Weights of a small transformer language model.
Size: 14 layers, width 256, MLP 1536 ReLU, vocabulary 2048, 15.4M parameters.
Training: a variant of Muon for these matrices, 618M tokens, 4716 steps.
Each number is 128 + 24 x the weight over its row's rms, rounded and kept within 0 to 255. Layers, rows and columns count from 0. Numbers have three digits each. The size before them is the row's rms in percent of the matrix's.

# layer 10 attention key, 256x256, rms 0.0568, rows 10-116, columns 64-127
092:117108160130118140108109151143153148145096148141153108153144140142135113095115138129140135141110124103100130121134069119117151135111160108042110114130134153153117091120118133090088145107130125
091:117132127093151154150177132121183101141149096137144153115158129140067134098120132152089135153172097126098108105093126110108122179146138110113139073179154103118107126140124113112130144120125160
089:115154154138107129150152089158086098144146101126154137104169128120133102134141169127111123159127133131160121141145130140116140126136150087124138144105103136133129153136154117090127158122153144
091:133130081119130146121117127150124154125122139088121134127119096095143128090124136123104097134108130134138168167121114131172138160136126098101149171109159089141133117142130089133147088095132154
092:113142130078144127116111120109122113126122143102158105108049137101117136149142147149128115117132136133143085091134155145146133128128160129158137148125101134122136183085128087100115127135120124
102:113109097130164124103113172145130129115110120166083114115097124113105128171136145106139128119131120153139137106121098153116144156094134128158152155097087134102105107152123171125103119144156097
095:120176095127145137127137159173152148150109100170119160113149130113149091149130119127125121119140105104113055123063122150159106138125096122131148144133155074160151174161152147130145114133137139
085:157145135153128130107095126128199115171174108112112123137120148100138127102131171117126063138164135161116153142081133138136114119155086138112130120121116113145127132140146147099149097112116112
095:121103152126159130100127135138144119121131132111175095115104103111090055152145122080179110140114128095124104126146142107166151133068128124141137120104135117143099163144178135136110126116140144
098:144081130077108132146105139095128113148105144141139062136148155088131133088134118118139149155159131169128126129134141153167108101122135140115138156113126103116129130116137165100105142160119138
097:088123120110101102131141175105129109145121109101156118168093122078143157094154134127155117143152116143130141130144129160127147114139098142145162080125113109120120077148134088152065126136126134
086:127141126133115091106172091093125137086148124115142088116103155161118133110127139102127134129122125153176182122121141119110212129101162152125136098137145120125111115117096114165124118093126152
091:159147108122155140093111122158096126117126125117075122129178144127102093117101102142079118094114126114165103147129140142151167145121138133114144137136108141154124117113167159181160148119075122
083:119163108140131150138127108134112179099158122154168118162140193167152134139193127124127147140156121130128135131102092136114094108113134110140092093140160103117111158167081094118119122101105137
087:087118146153124133147093118111093153111082122126164165090126131142121125109112136071124135153099132114119114132107081140123128123146126113169145141121161134099110140175161131156123136142115109
100:135134117124137148160116138152157145130086135079108117154138148146128156089102083139164129082104104141101116145136134110081148061109125136137100114158115146085174132137142144107111152127126102
093:088131137111104136101149136182117137145124126125096144122143168111111147086124165090113108086151169170133115105154103157123175112093109152098128135139136166125123113118123122136071146132096133
087:138142145088133139156080098066161115123147092118102160090133135147087138157126123113114132113119164122130125082123108139083136105080128121185127147123112123072113072133135101131122144118163112
091:097127155141135095125136165149154135114088117105138109097145079141134123126131120153131125150124128102126167143149145145172139106166121136099170125139127153144083113172169130150131121119179142
086:062101130131135151124130112157105124154139126095140103141141160101127141092124130111150102148137096147121158174123133149111101086150131123125157138117149105148080107139121133129094088132143149
089:131157075115137146159139132099118114127132174137078112117116120115152143137151181122142113094130099149101087136082124113167116114122113162101143104121131165130169146085109078179106132104130122
087:150162188127151113086156134104165107143134140117108105132131140074119116105148141097169137098135157127117151155125129127063129151105107144083111159121111094165125123134092152141114147186112138
095:136136153106126158121104092116129129164128126094160112084114113129155136080184109132123122107115129123116181130129148123119126166126108131136155147107150136165148111122161160143139110163111152
094:112130140154139107166123120119143117116114128159098138145141146159088156130115186148167129118103149121075158061145133133090142108101116116108060155129145126164145132142109118145132115122110154
087:107141107132091165160169122115134126121118152107109111118144141118121110146149178144148158096106098143143141121152116155119135152111122116122111141134120150085113126098131139134110176110115131
093:133174145084106142146153147091135148134131125102136090110129130152095097077107109120103174127125145134167153166128100131140135099115087121138118094127084104142140092142101113100138122072118131
092:153132152150127133133109082120128162128121118090128099122159090145143138089120139107124114140135114147133127091112095179117101155114126119111122132134109127152155075152104159136109128164128141
093:152110116110076109149088126097160135071090111105116111190130131096128122121165132143159147105099139114109153105140114122145116133207109109093088207123151139141117090129141125150108125171135119
086:112124162135127149155136150111134110150128139119123119129145144069130079079184129141126123114098099120159168156164078155089108131100142145137151135096103134160145127136148120149128190137117099
095:118158145125134141109145119098079131119133173155155143099130178117119112097151142155114143125133123115134119096135142155127168089112156121085165141130128195132113125103139146148122140141126143
096:133094101116104083127158146132117112094174108098148131136134119116134118090131176169075123088161125095139087113162141162157138100116130122103126119132139076144106159148131175134098172142135106
088:154206091094119130126115113137096154133128126134130101135134162175107145128182150124146113118176142147098107156102136125130134129144075097095132148104134160131133105126148116127134130143128150
082:092140091194111120101132135145185090145130124116126116111145133141174120171088124167133152117150143143126127108078156164100128163134143139130127148146135126145113156159106121106107127102100088
084:113137108160100160102118137118128133118191090136158145128111110179125172128104129152133130103142098145149123106121081115141178151104101077112102114128154175135099148168110168151076109159131120
090:114102109101091150135102144089120113115079145133157119137109101082125135146134165087148136148116170117166126126150108159156095096107134121086156091130128159119122133121116159109120145096128145
091:102138131124107126157133089141124153130078166104094125122129139145137171126131133101100140127105079146098136125135167126127088162144125092105124171139125147119168152143133124158145096121153100
099:125083171161115111129120123118094104098123140138153136141138146140097151115139103195126168160103059128138116132142114126121110115106183094102136110147114099121120096100134134145151157155093107
091:106194124122167150162092129134118112139128166114153158063123083155147111140120108119164122132128117137083095088136109133118139139098153116110091149163141115144120102107085111130115126133171102
096:103157149136079121099115102109106121173169138130117137098079131153129114098131095100117127131131122131164138134081150102148123172132131117133107152166131140154130131104087111125109130099119140
096:117144145130124138152093144157087152103069112137149178126098118142133144163146119137090093083169145137162150135124100102196115144117098079091155161118143137163138162147144133105137153138092133
094:107142127131142105118099120134173106149121192106142149119128143119142111097113125135115179120150095098155097137127179089098140109122157128125117126133133116125142171163083124101156083146120166
085:137076124124123092175113097145134132090091127137115096103144162151146108150143153126085112133116156123110145125108133159118099120162127078162151145135151142142167097161121155125129111119134141
088:079150147080116162109123075130140121161129129147129104146116173142116124159071131151121138130126120120138142123111118136103102118086104138176140102165139146083139157142140127140175108118137135
099:122136130125140155122081126089120123166137132101133105087162187115080094132099115120164114081101145095146127163136114159145137136135106173142154136106147153113110160139164124092125163110097149
087:117141164121107146126139154165147191096102142141133135133130129114129123153122107125108095163147139117116191110142119151083143139129119114160111139145131093138111089125121098116121134144157144
099:130145135157099127133087123094157110104082129121162145189140137138171127169129105113128100134103136136153092111168107105125092112151102099115099102145149153150170157131141133104088068103133116
095:133119161157088159140107137157129157146144128128125090152141118100126141145138102147077149143143111136134091120116117112127078149132138087098147164113113101137130136119151143124145114118155132
086:143132104124108152157119150138123101102151156160122127164122128110100118137159093091142152152127104154152123115109099087096112072136121100141136145117106110124152146130121146134149111108111149
088:111139164118117110165143141126143090136128166142088108151105144144151154116114138115118091123148117117095177099156146092125153179122113121181112110098109134111090151142176129135105178147123149
082:139096107195129108132129099118105142091147139105114151133103144144118119096161146161114146113120160154105149147125083101141099091104162113150140105123079147135144131083110176115147102149157157
095:158175131121124150102113139141142119126114127111110123114115128154168111131103119162116120102160100107119115096104105112111120140131117090114127110116141141140124158104160125154178127167108151
085:140145134142112094130121118130125120128157126116136073137134158165138130127160189141139156204116149081147115084141098127112136158057157097103127078121155155113104139121128151146160128145092115
093:110108053105131134084116152107147148146114117122135108122158156106103141140146121096150157139113114145143128118131139156122100130142121101146144138099084186146103149108128128118097158108119105
092:133110133157141140132141148101126156115150110076120141114117111124127107128125099125105150163140103117160172131154115120111099075098123083137185111118127143134134108145108183121068152185133094
103:140138113124126125102142126111103136116098140127118141108139116129093125130153173129106156158123154129093108112131107162108151160090144117164190123100106167172100161164110126132117156118143082
094:140116104105117145117155129112137156112120139141115151139141174187135117127136156173163111129139105156096160067109185090166126134115111128085123145129145122126140145120127122102134090097115101
096:153153094169081147136125105086116103108160132124110111178107108125157119166121121164088125107124133106119170121129125129170107121151113111151133135129103111107122166117112121169149131114176135
091:186103141153103128113106129174109146166126147121116105118170101160136107110129183156157110097147108103124135120117076088159110111138161147135093146122122150126147103185130075145119138122131119
094:164165110128125106109189096122149117188148158127142140163048142113170193173134108120142121090115121136127089138123089129131089098109146182137120137159104110185158159137167161101153098159083149
096:125081094182153171134105140131144078135133112152158134154146141118154162117141112146139147122137119101155146135155076147116124123119105159178146103097142114136118121137140115176171116086133155
091:139178121134137121097140131124093159110088040131130137082099135137118140132159089141142111113098162133129120142076121130093101164088130121108193132141132114145113153141133147109132098126138129
089:117081156128146165152135147134121073146121146103113078114125100136103114104167136071159149121114152078129137129154109167122140143157152111139134126110110131100128151102166145092149137152097158
095:099093189105178108128096138129143126101091121114103095114138123108118118130108129121147139125108147167130107126077111108113140159139168148151142155114140117101111119092154112189155105158125093
100:123118132117154106138132118127186118147133109144081111149133144114134131101143103095214139117091109153133144136119115136143124148123103175137108164094097157147126166113089115096116121108127132
081:128142164127110143169125107179151097154134128123136111126100150133125145163148107144142126177133123130108136120115170172133096120137122101181144099071127110158135105119145100107098151093124154
099:118129163142100101114117146138126143134147081128165127105135111144109140153146174145133089110108106087138048148162089133138142137154126157174170170154147163090156101108139115116103132160148136
091:173128118121157155110140142149136129164122133121088162101125134129123133131113086133132127149132115103125160118149123144140093148104122087140137132118114153130121098123125136146086079138166148
097:094135152108119157125135147122130124141104102121134129097133149122107124130139096126096117133143141145094091143092114193168114133096112105128156134130071129139159134120110159101124151162113167
095:127146113130159124134117112132194124132134113114138079153126128127130100118135116149111142098139186132103114117082108096132133147139139166177138093141119127093114142133134147097089086124191135
087:112101124128118136170088162121146103133148111111100103159154160185129154094082127093177152143135164143138127148157143151131118140113153141108154130124104134150114108119140101122100141110118137
091:169128096178118133113126139119128108104104125101086151116172114103145170107113149129123165159174126106104152138138104129124107139098087116106132127171148164109137079139127126095125081118118100
093:136116119137136098094143133112139115131133184123121159099107137137119114136099117120163138109137126100155117118152123144107167124117141113077120100127124079105174152111120174136094146194127139
090:124113145160136106072147117163178111139097100088164086111157136106129136153134119115168127131110184117160123127161091116167189137115133113127121139129116145128062082170122145113070114125124104
090:125121095126132106137115129076143142072164128145151122187122135153130122095178112121150135135114115145140106119122149117133107131115110115121130115112137140138140117141119146138158147177100112
095:137112098154149140147086145122148113124144129111086157124127118168178114153111144083143140115099136109155087159085140127115124147126150107148130137139162094155178129109103145066115102130141160
091:093096122113111114123150138111116105112118148117141131128104120116051138109100139123217148097148147131128137137109151149084123125108147177120109130101112131125106169139123097133105150132089151
101:136117143106119097128112129121115176090142150101114148130129116162143125115138124116092144159135182144138139121107175106124113141102148111138130114143128159162157155127095190129149108072148110
091:140139138094170168104093129120148119162111119101123121162138103136224105106120121146116112159140088144126128121132067149153110165146172144119149125112142088115145151186122103154110136143125103
089:148160136115118138134138136099141148131107061147151156149117105105105189109129171135114083166138118117156148124105148096116131120154151086148155130150138105069161145088156108154103154120094143
087:053115072133163136116135098103180125107151125145142145159127109158118146115171117161129164159117067104110087128151097142131128139131130140165187148156152120116127107090142173173122167122131096
087:151103169120124166092107128072134158171082109140103142138093126154144143080113133087169110152134150139137150155161151149118118124113157164094170167145098147161149129167103098143118152166094125
089:153131132199132144120093132113110122153114151116114096092147125165140127111134113144157103124145149132124134110124180119100105153122119159121069180122161129162119179123182125158135067128131149
096:139106093113143135105122143180098119113149105117145154120107074132159163127115121146121089117139094134162159150144097154144138119159131173125128108120113150112123122146160118113084168122157134
086:096168095144171106156118114143114116108155170097102111124103171150113153096144115140128145129167155143092083101093128148102137139126132119129152155142126117113150105096130098125156124100107139
086:102121104135158140132125110113099174076095094144142143133151111104146108133156155162093148099146094178110140135098125132090107078053158151158089140120102128140119109150153146079136113109091127
086:145115159067151165148099122079122108141142142108162117139097118153098155112178105119129135125108113133136130101116106139097102136140150147106155102177109112144097157151112126082150107160133120
084:119068127149109131138175139118151123149176172146152143147153118147159115146122149112128134143121140063160111152112147120127100122148113128117130140120120129132094144106123144127130115132146153
100:138119114168106131142112088138097149140117171128128118143154130151145160121124104154104121164127117153090132133106126093146117157174129118108099132120124086142188072146129141127126119159144113
092:158138118061125163100136113085105134109142147090099116107147184124124151127121141140117140132122138124109136065137169126141146111120131153065124130110108132158172138119134125132094109154121116
091:153156142137096130112157136163170138127114106139136167161127180152174145108133152102093133113166104121119158106083127136144088127102068102091145186146096099133092086146104108127082180114155130
096:106113116104143098146124144101107120145113160136131139124106166090098101124119133096154159113119138141104160127075154136104150139101127125127127150093117120156132098079113105154132153146108137
095:133144151090130120142132104130139121150135165107127131130116148109098149127133077147155097106119128194083115150170157073160119120131111095116135120166134122170178145118168097136134150135109157
094:095103083105143090130149128118147119100118158114111123105113144114160140116098153164139160115137134097130113140117109107073138161121144132116093118104149154138105122132121155162147151133144135
094:136124140155063120124088120106137110123131130148130142178143107113109147125156123125138135168134146117142115098108125113169089143134139134157118109142108140128132143177105124114149071159115138
093:160149076123091175125164150088130145130138154066178127129145128111115116132109116149136161104103133155149195142118121139146137141135132110116146159078104170140119156153091107140100125142104122
094:128122098129137152186144090129131115133115152127154163152118126157135131127101127107100154098084103111109143155152131133099123143172148147133110125092157126133136135091130134108135065113150100
092:108127088148089127143115110161162088114109140121148111109110167127111148095133125109112132118164146107110129079143118132114119132156152150123135115091113123112116173101112138134177102142134127
092:129172143109092117133170131130088093120169161123122115133111112164118121117131117139126156139128110133131097140121102112101110124089126101134141137122159157143122111153132180124127128103176158
090:082160083112106137125170143119138113146106091162094114136103150115160167141117138111122161123137141119146131170110072123159169109078128114157135115074127097176134101128115105161108134111143156
087:119134150144125085124160146127174102173133110109110092144125107146124087123115181120142157130118128160154138096143110139143140144117153042116106125124112156111080161099121160142142095096146119
093:169146157142126110171118072104125099145127155122125137128149166142131108137090125141121147111122147143112113110164119127078104116129150125136117139138137119142077107134189135128129115105133136
093:187114134095083116098094089126139130143137126099136112100146167115130114099140137150164113120094177139146119141097167141127129128138155109125139103152160135117133138084115153143164116151179127
086:086131101102143125142115150138139140094142100136131092125145102105142118114114131108128138151126128146146064112136103088179155115147135115106145124114116126133158122089110144159124100088174101
091:102153118130064180153183127125172137161106102132103131140168118119137133150170121174115142160138118084154092092142134138130097112127116165114105135111131149124116129133153140114111137104151149
092:141113155138134086145109134122117134116119190120161136147158124159155145117158162107136161123146124085126068131127154149112134121138138130094123094167134081141137135126140077108149127115105090
099:135125109128169120116086135125102134146139168138121125199135136143138111102112165148143104193128125119101146129068160082125119102122135145130108139161129100144138110134111126178170045116131125
092:152130142133128059200125158131104166177100134149137132155147130117132109097115116106142099088103096108133135140118146143087145129168112144147148104074129160111133132121131141154089105142117082
# layer 10 attention query, 256x256, rms 0.0569, rows 11-117, columns 64-127
093:149144135119112111120137100165134179131120116148131129102135121177129145143135141129147117116104143122174105129150131176144134105119091120139124131132119122129150133122138167181152178148104124
086:148129146084138120148139165097169132096135113107154126137157081118126106120106131106115153155109141076085121127125175134099145118114136123110150111127171165087137138146155093091118140094151081
092:144129111136123106098173127108118149172113104093130147090080122141152129098128101190141109110106144137153131142125147090091096117155124118135112173093113153094125138113122183170125147106171110
090:141140143102135120118083094172117092125105142129126133154148150166159110125099182094168128133150141151141111130095106089088139095152079110137123100100116107132125136109148141123107092161108133
101:080090114148114142121152115152110128152113162172103080109133145116096105119128151123112093133078089070105132132088113118124155134128128126124127150166117154122089115136184158086187133115128100
092:117091105162137149091172117129163110091141087142109185115111116169157157156137156118123152156113137091130131119117118116144119118105155130147138163139100160077155146131116173092143160080148124
088:127129123090122117160117135166129136123156129166158131150124147088150097115143097170122134139092126127139128148148132110154149098153091150169121106135120081106156166148142108119130129125126058
094:094127098168137116102148102155149075177126166154111099109131147069128062153122094080093139141129145094107113097137060101189097132076139121098135103115123145141118155112206119110164093145123141
098:143137167113133117138120139146144125129120128153101092144119153135125125102166086113115117160109117104099151121120140144108137134150075113142147177099178099147151149149125124111149103128085171
100:119143151147140095142151157141135143120108126104076079145173108105137115088111128116109140118142139140148136154124172143148127157141102158188171096134150089159160109158143120096098148137068120
091:131121115088181122139095159132136111098097176160133110085120162115122137133114110111084111134118201122120137111139128105099134168112118136159129091098131089106136103109085137103134146123110113
090:150124155141119115115137179117109142140137154157159126133153110158085091144132109149105109107145157109107132132151140106139102113078143137092108120103139119153101153101135120088157157126168164
087:166120116137178108134104148135143167079116122152124153159129139161156146127108130100073094140130150115130132107109134121120090098138127112170127110136145140128140119160148173107115130107106101
090:121131119126092136134091101111107131143139104105122092115126134137079120103175121101162147130109155120109129151137107141105131119121125133114098114162083138133164155127144162152140122124111139
104:092108140120140129144122121140110132095138115145081157125132121094119147163133105114129107064147172165129149191157126131150075093119129148126127087153106138148129124149127130142162137128129146
091:133145153138091156129099111109126122139086120156080159114158176139089128120134132113085152073084119115122151125122148140115104153131101114135116110145175138127102105073149107101132131119114157
088:114172139112141135106089139152169124132107107112092114108151132125080103122115140084150136114108158111084120161129166097086123137142127121133132132089143135148141088155133100126128127171105109
089:096130111123154105121129146128156163134096123143112173109154130092176124106136180156144112104166118035183132169145146139120103117136132135122132156099132119117103138133122145083149160140125159
087:101148116143133098116145160120120151100107124143149139115115100089151110134116131122078142199114155131133149103128151143154135107124133135134134182111165147138123114105166103110137097117123165
086:112116092155144125127129147101127130092161136145090141166139122133135081113162124147152125139115143119102144116090117125095123128132091124095132174128116124161140105122097132139128146123118141
088:114168155165136118142136115110149140132118111170110123148105139120122116121135114118109125131142107144138150128138155100118129101129168145165118134125131186124145177138112120149124134181150165
093:143133112142137167168078100106093176195094186107144117108122124128109112086145154155077141147160100099150142099146118083109148121140133190144132129144150129123141106148100128142158088131144152
090:132166120133126125156099122111160151154103132155120184146164130143071118129123100090120130134128157150097130116146128136099131160099126101120111122109067149118145108132040141121102152162151095
088:082117141160066133088154117111107119108120133151123129114159125122158115111107134129164141111085099158105102142091140172112150151167141115109111110148183115137151129110150175117096134105147114
093:141150108097096087141132125137136155154076116105101133130134087113117142121114110116132194175180118137145157102144136109125100132152125105127138114194167112135166093117173097132117120145141096
092:128086168129139078138156121129124140139128157112177124129143126143111147093083115120114121130126084146137092119105140170153109094169158108115155143155135085117158126151122128151131144167148096
092:107097123122118083110115146132064124147156113136133131113141157123140148106144121147156113162143141148139081154145157118093097139146156069135109120110102124091127141121136123123124156140130145
089:129128128174087129139123128127151163134101133107115144143162162116122111143118128109069157170137090177127126150152115133112126144161124115100113143106179112160140088134149133069154120101110163
093:134147089163111131184131143127109108145108110146125124139121133104106092136164144070138093130133168106123157135204115143118107116087113161074103131143102126142149090117146135129172147165110142
096:152161134112170141126199136135120097106130128087143120146190100101143103118089136138116095153165080071127100102150099161151124158129112133130122139159197122094085127147140142098088114135164125
090:172147081108136138175095159097074125128100122166105179126137150142146157142161152132135106116130197163123095142072149141119137135098099146127152151122151104135155100114173104108121113184098144
083:101164119158087130104084126057149140126144147112134149100101110119104119125066156147172156122127157132150117177142148124126117127115160145107093119130137145089118121077115070130126137151152142
083:120142111102103100135131136140118152121118135091124161091116120118112161128116090102112129140109136105138134108106099188087144135153142128130123101160154113119116119121122112061103134125118087
091:144147176145129156152104123131138109148104151155129143165115131118121123106115097119118159149061125129115105118110146120115121138089100075132146121175155143125118138099150169133146097140078122
091:140131130108119135097096119152120142084127137135155124106160125088121137094084133105117123139119155147124117140134085134160135104165150172152077152076099149113157112134088112143080093115142088
095:160086133113160135128098096103130088129137120135122117120115161135133097162130120115157145175111115179088120078177119145117128147128140077117132151162128117178115092122122100093093140125126124
090:086114141097113152104127133108133078123127083107110168105117089154089153125143133171143119161144127084122115088118106147151102121145186122104142122113117163126122122115136158157115118164131131
096:129143177085113125084128179111149179137114098126131193102129142125162133103148129102162148153175117093148156092112083119145169136118149113115150150131150127112133125103134198133132091132126114
094:118100135129120095170126197149127160100129148146162149098127121137154114115131114144101088146117114139120121151116138155109126086133157079143073094115142118122098125083171151116118142162109129
095:120134110106166112083128140072150150127141131162128136135110116143158118128190106136119099122149194115100105128123169140118146164104113130169127119119117153132103140173102063121144112147155133
085:154107103080133089144119199146138132113095128132145110142129137115119108083130086145134178140079144136099123071164142129098117125138116135155107148142147125123146153153134172149121121084154126
091:095177155160115152113143140096142151153102118119150106099150121142145122106114134159129157133119149118096107114103149137132109128152169139107135157126128146118121099116093144100134091127144117
101:099107114173115119162098069095180137145090189164129095127140180120122097116117153149136142134158105105116186139150140130168114130122177106079140111135147147134125154144133096140167145146089140
086:155125126103135081149144131117137132106091106183111131115128133127161128142107117125075165120137138151133148198114108133130141159120159117157120163095129117127104112169160112151127130140143142
098:116128101142156167170111147182128133128152119092132134158131100066125091129103149206136116096131152110095140119125128124184116134113119084134094103156089114110109126129093159136154105127138124
096:102108126113123129084139136128104144108148157138169113156106091165185145106147123175150122125133146171119106092121161120142160114131110129095130133095118128074150130103132126101113109121147096
088:143118135123154148116118100142133112087131147146138109146130111140158118043111084131121098138109103138133165103129106119134194133149131098151100144142150113142169149147119139128119087097148116
086:124148120093107090084123115151093125099118152125107141122109162143111101109156133104144113126126139110125127166123128135130093131113104137155118164139147136117134138110094100145163121151160154
082:109113137131134162133176141142150131104124143149092100131103163093121120113111129121140113136187149174119148144146085151110151109116115101092133101110144118158116149134116124123144158136143125
092:126131132134132162099122131155114147127157178145141134116104134154157099058115156138128148120159130116136103138140121139109143092102142115100092105125096129129143125163156157124068135151132127
089:115121102104112091130136120079161116130127118102149061141109119153118072114127159150140145128133168132124101093131129079079079129097123107125121111140125140101090161093113170116110116125138124
093:126156146133105141117137171119149157184137187108107120163141144141097141129152149094154130129093142149125159127117101142151127111113112143110102138085172186149144182113095100148130129125115124
091:125121128141100107181169175084145139150110164114119113139152133137144097125094114124172144141109122129137115131119114132116111140157104120093100148129151148144156098146133128077119104101138141
105:171131131125104175121082116111140125120136103177137102145167111137132130126111132110100152153109131117114128119130123143110116130146124074129117149140188124131120148143129140130088138118094096
095:155080089089132144134127132096087137128147132130093171166132136094149148155118193117128129115104112104117154133130107127133104108067110175134124143113123145128136147142116116110106144104162111
097:157098129151123115102085188125142054143149115137145118129178133118163105129127137158142127155129120107109141109081112162132167106168128121137067150103176124076108141133097141150099142109144098
090:121083106130151098111129148117134175090168142153146155087127108130128103131176142127128175101145142113141157129144106129122121060136095126137151072125119171133112086147116127122088149142178143
092:094115097182070172161133120124140072101116130149162174150103147168146149173158065145132131129145120101086111130117127117149135121149086096120089127129118119150143102134146155108092132119136124
093:127152129161162126104106087129109089148162177120147136078117077135144130106096150156127160108147181127120097155127116175098157155113140143101131121120153141127144134122138099076115136100099144
093:129119082144156124118150138142105096130127098116123138105119090140089179117150138144108162104137101114140134141108099107079125124099160145113124137101156126073149128086148158111147156125137063
091:087146141118127137152154101111102132120164135123125076124089116172055118098188118105167098124105106115169127134164140130092139167132096148107120148133122104146106118183136114147127100163127125
100:078110121134114114164122126145121163141139103127135114104111165131150127132142131106103163171152176152101124140160151122114138105144137125153154072107124098177150118130127080133138143123119118
099:105131120180104129123119098152131108149131131151065132131144152126112122148122150097121128137120140141131166159082106098116077134116144175149121157163124139136134156180110125127156123126168154
087:108158105081128097137116132142129122105143134166135100124101152170196124096167139116128102089120148164118103076087140076146148097138118153129112134074159144168182148070140146152122113123165159
097:193083144143167088122155148105125151155161085119132121100109108152115085159111188145107161132102083106198075121139091101169156102133107095119111105130135094128133124149130133091159116129125149
088:080103128113139137134148153148118123168129152112127139130111132147116126129110110147136147127121141172179099147084140156102109122139127115133134138168110155128146096159138166100097121124111151
098:123143124136061116105175138157145142113126121155071102100145130178126120163142143132134146149125137124142188118093139091111116124140110127091124140139145127093157122149118117136157147162111124
096:158106112192082060114133118123190143148144122130116110172133166071142113105168132130151137096149140081130115104117145102164119149123142177150130120143136107156106113104068133126146142113133136
088:099148144071100101160140107160158162145132104122098156164122131142150117123132103148094160115094137118128127122157111185139138143122130145096118100155165133132158150113131134186151143128147164
091:136138132122097133127137122118093127123170130104170160087146148134146166136117095165136167142160128151117157128103118126122143116113084125137130095115094158120134150117132136107137177115178086
095:129146133170126164128112106103134156128126116127084146143115114102122146126084132131135092116155136087138145131137089128109115138093116149127172088096115120147143146151091114149114074116138135
086:149118109144072129147116098106120139146157128135107093092115134131122095167089141124107123061129126100140134128157153125163127137113110118112116158158159172182129152145096116125126136183126129
092:146108105129151133113106144171091124128143137148142143119144143132142131075096140144149096186112130135127123084143139149159133146138093119127153110174099174144145118126136135168122152131121121
100:174090174167124080118118118134156094107123109118140144133096135146141112126097155157179117136130161144145098126126104096145154122103190116123111153145097130136105129126096122154128122168129116
098:112138130102108166153114097136144111177143167127119113116124148121132144098129119062115120137120136109188106114117177131115153176111133096125167084168178140103133142130156131088120105169136133
101:144128180090142144140149118071126166104127151108142132145128120124153099100149134078104154140146128147072130124132118137100099109081147125191146111151139133149145130123110130159131154127110148
090:111121113106129111121099100115135137095113138153102114115168155124177127086141162144171116148112131086152150139136095095188122139191166152123146095113047150137131169154117118141140098135138139
087:161119135133159110112150122129090130089122069119175132177153119181151124114128142124074160121092091147134124114074142156118146096111095114136124065103082120164114124128122111156119135136091084
093:123097122180183138095102106140123132127163093128155118126157114110089141161143118164173163158117141077092090091137124161126149139164169139155144103126157132105156125104180133125123161127106117
088:129132148108130176101122090085133140123129148152134124128162122097103097134143165118111127123109188114128142147081102136152071085124136129082165148128094162143137136116098096151098141166149124
085:168130109116120127100142077128137078118176145106145135148132100134145108140139126155128122125155121113123116138098118172138111123120154137121137165109103144115144185100101104142110080119147112
093:110155141152128121100188135132137107098111094144113135088126118107126144126156107149096117100126108160151115165164117139149139155150123140101047101131120126109108173117144112152079091066120164
084:165149117095128099137127123130170141114131131138134133118115119175102132139105123143145127131117103134124130132090118159151132124109144120099129126188103086091128075109119134140174098160130114
088:093147136128146121131113190109077196114150124188124139145135143075114125189119138118110137144151130129106127145157131108081134109077130119101126110140175130111168085133110119084114127119089122
086:119140133164159171105125113142149114132100195152166109171152131144155156124151118104107106109124133156116131134131137117100119128108160162172116088115142175124178093158133096058143136133075067
091:116108139135126105162123100078111112109120154129115153175101116123123123181094068160110112124100128160134136157089170160140120078139151197111097138129132148199137157136143123167120107096141100
102:143081107119140108148087120095112146140122104146135195103094129130114156109105121132163121109107086125146135182142084092122122135130149162103106147102099112144153107145102155145085119140147087
090:116121145102113139120152143116146107157093124127101163126123170131107139142114156129129111107131185138115126126126116138132151126149144115156080144159103115144141077088120115102134128148061123
094:138169174108097113105126146115123125087143129139123171138108144130121113140146164134134100089085112127161155151084114131119116105144172143144094160113126163108108124120138143131112198120146127
099:118162112101126110167137133108129127161140153181068067135107169100133134093157087095096135141158137129136129137147155117141097125147129138143130067098140168113138129134128153151143096140117163
097:152123103094078153100147135157163133086137115126164143136108170103097147155102114129164115133117130153115144142150143108185136089100115096179131091103052101133149091117150111159162119175141148
100:115152132180092115139097143127117112174104140151138122129088121093110100139116137103121039098171135130166134151133164121129158175094125133117151154087150120147088122146122127131118136131128148
096:115121140118109136157169130131125134095126124097176161137118092104118145130105133144133165161109154137130113131093157128104127146181115107152099126190119129105145151171099099172116109128131091
092:117103096076087159096146146072138117134143166136113140121111091119121111114126132070167156143104114178111147162083109126168170101185158136146093142146099141143096169144120157090191111103111136
094:107114142086154155144123136111150145126159107106111174144133119122065158123160107107156167101112146161166112141168117152134122127107114147132142133124079135121137133136113127162114091116176167
088:137161128127132110121136124113124086136141146132156113146160124186087144109129115131145135099105109140081154131098114118113145127121153077118096142139110155117117147119107095082142120133126095
090:128108121105099133121129136175114124124132120131129147082144119136117093134141141158122156127116112156139137114136140119136114078087094160096092154062150111086127102083141125122133155140174131
090:121107115156106110146168166097152128146198115101156116128115091142149110142136084115120074133138132129119078110058141151153118101166152138154152167104161105117136141105148124138100149155125143
085:145120167111079132140151139101120121118147099136110105139140141146132093126123124121093154148111093128140099110128128158119119139114084135077109172137191181143136147097127119109143153114100090
091:163143097088106161173154124144120146106131141142181132159086183126139126177153115133140151140133121128108067101143121156108134121147138159113050114130121143129129109101110161133155124114127093
094:148145104113147085139108138155171150198150121110149114138145138116169129105141125131101129122131138142094100088105149155164122142085080135114170145143157107162099139130077137107161093086201139
088:134124127157120163130117124125146151096133144098131140128146110100093101149130068108082137149134122162100094158120107103132167095152156138167127113164121100138163180140146133144119143136116138
094:085125156080087103137121152142136166104140083142120124126156044137162111156115172165187104123104096135144130119084131120130095107121168127162112143155122116116118113126150134122147113106136097
091:152107119092136151149123116109104074113144137165143154151130101135181113112143109112108121151169173100140135113142097149143101158125120123166136107142154121118127069122121101130130165118124099
099:126142107087165154130131109086159138147151126133120144145134099114109141116139109132153152154151121169121128125140108141094142099106114179138072133137039108144156144128096120126124170159139121
091:133141130147074131123125125102136126162100101154115144149109108159101155112112117113071125148179118132144153151169119128141110116176152074122141107110146131169147131160118088109137137077152128
088:137137119113125121144110111136173082159133120103132133121085107141160156133106128115131121101096150185098139135146140140128104100153140145137138116156144172103134132149130161128096084121129127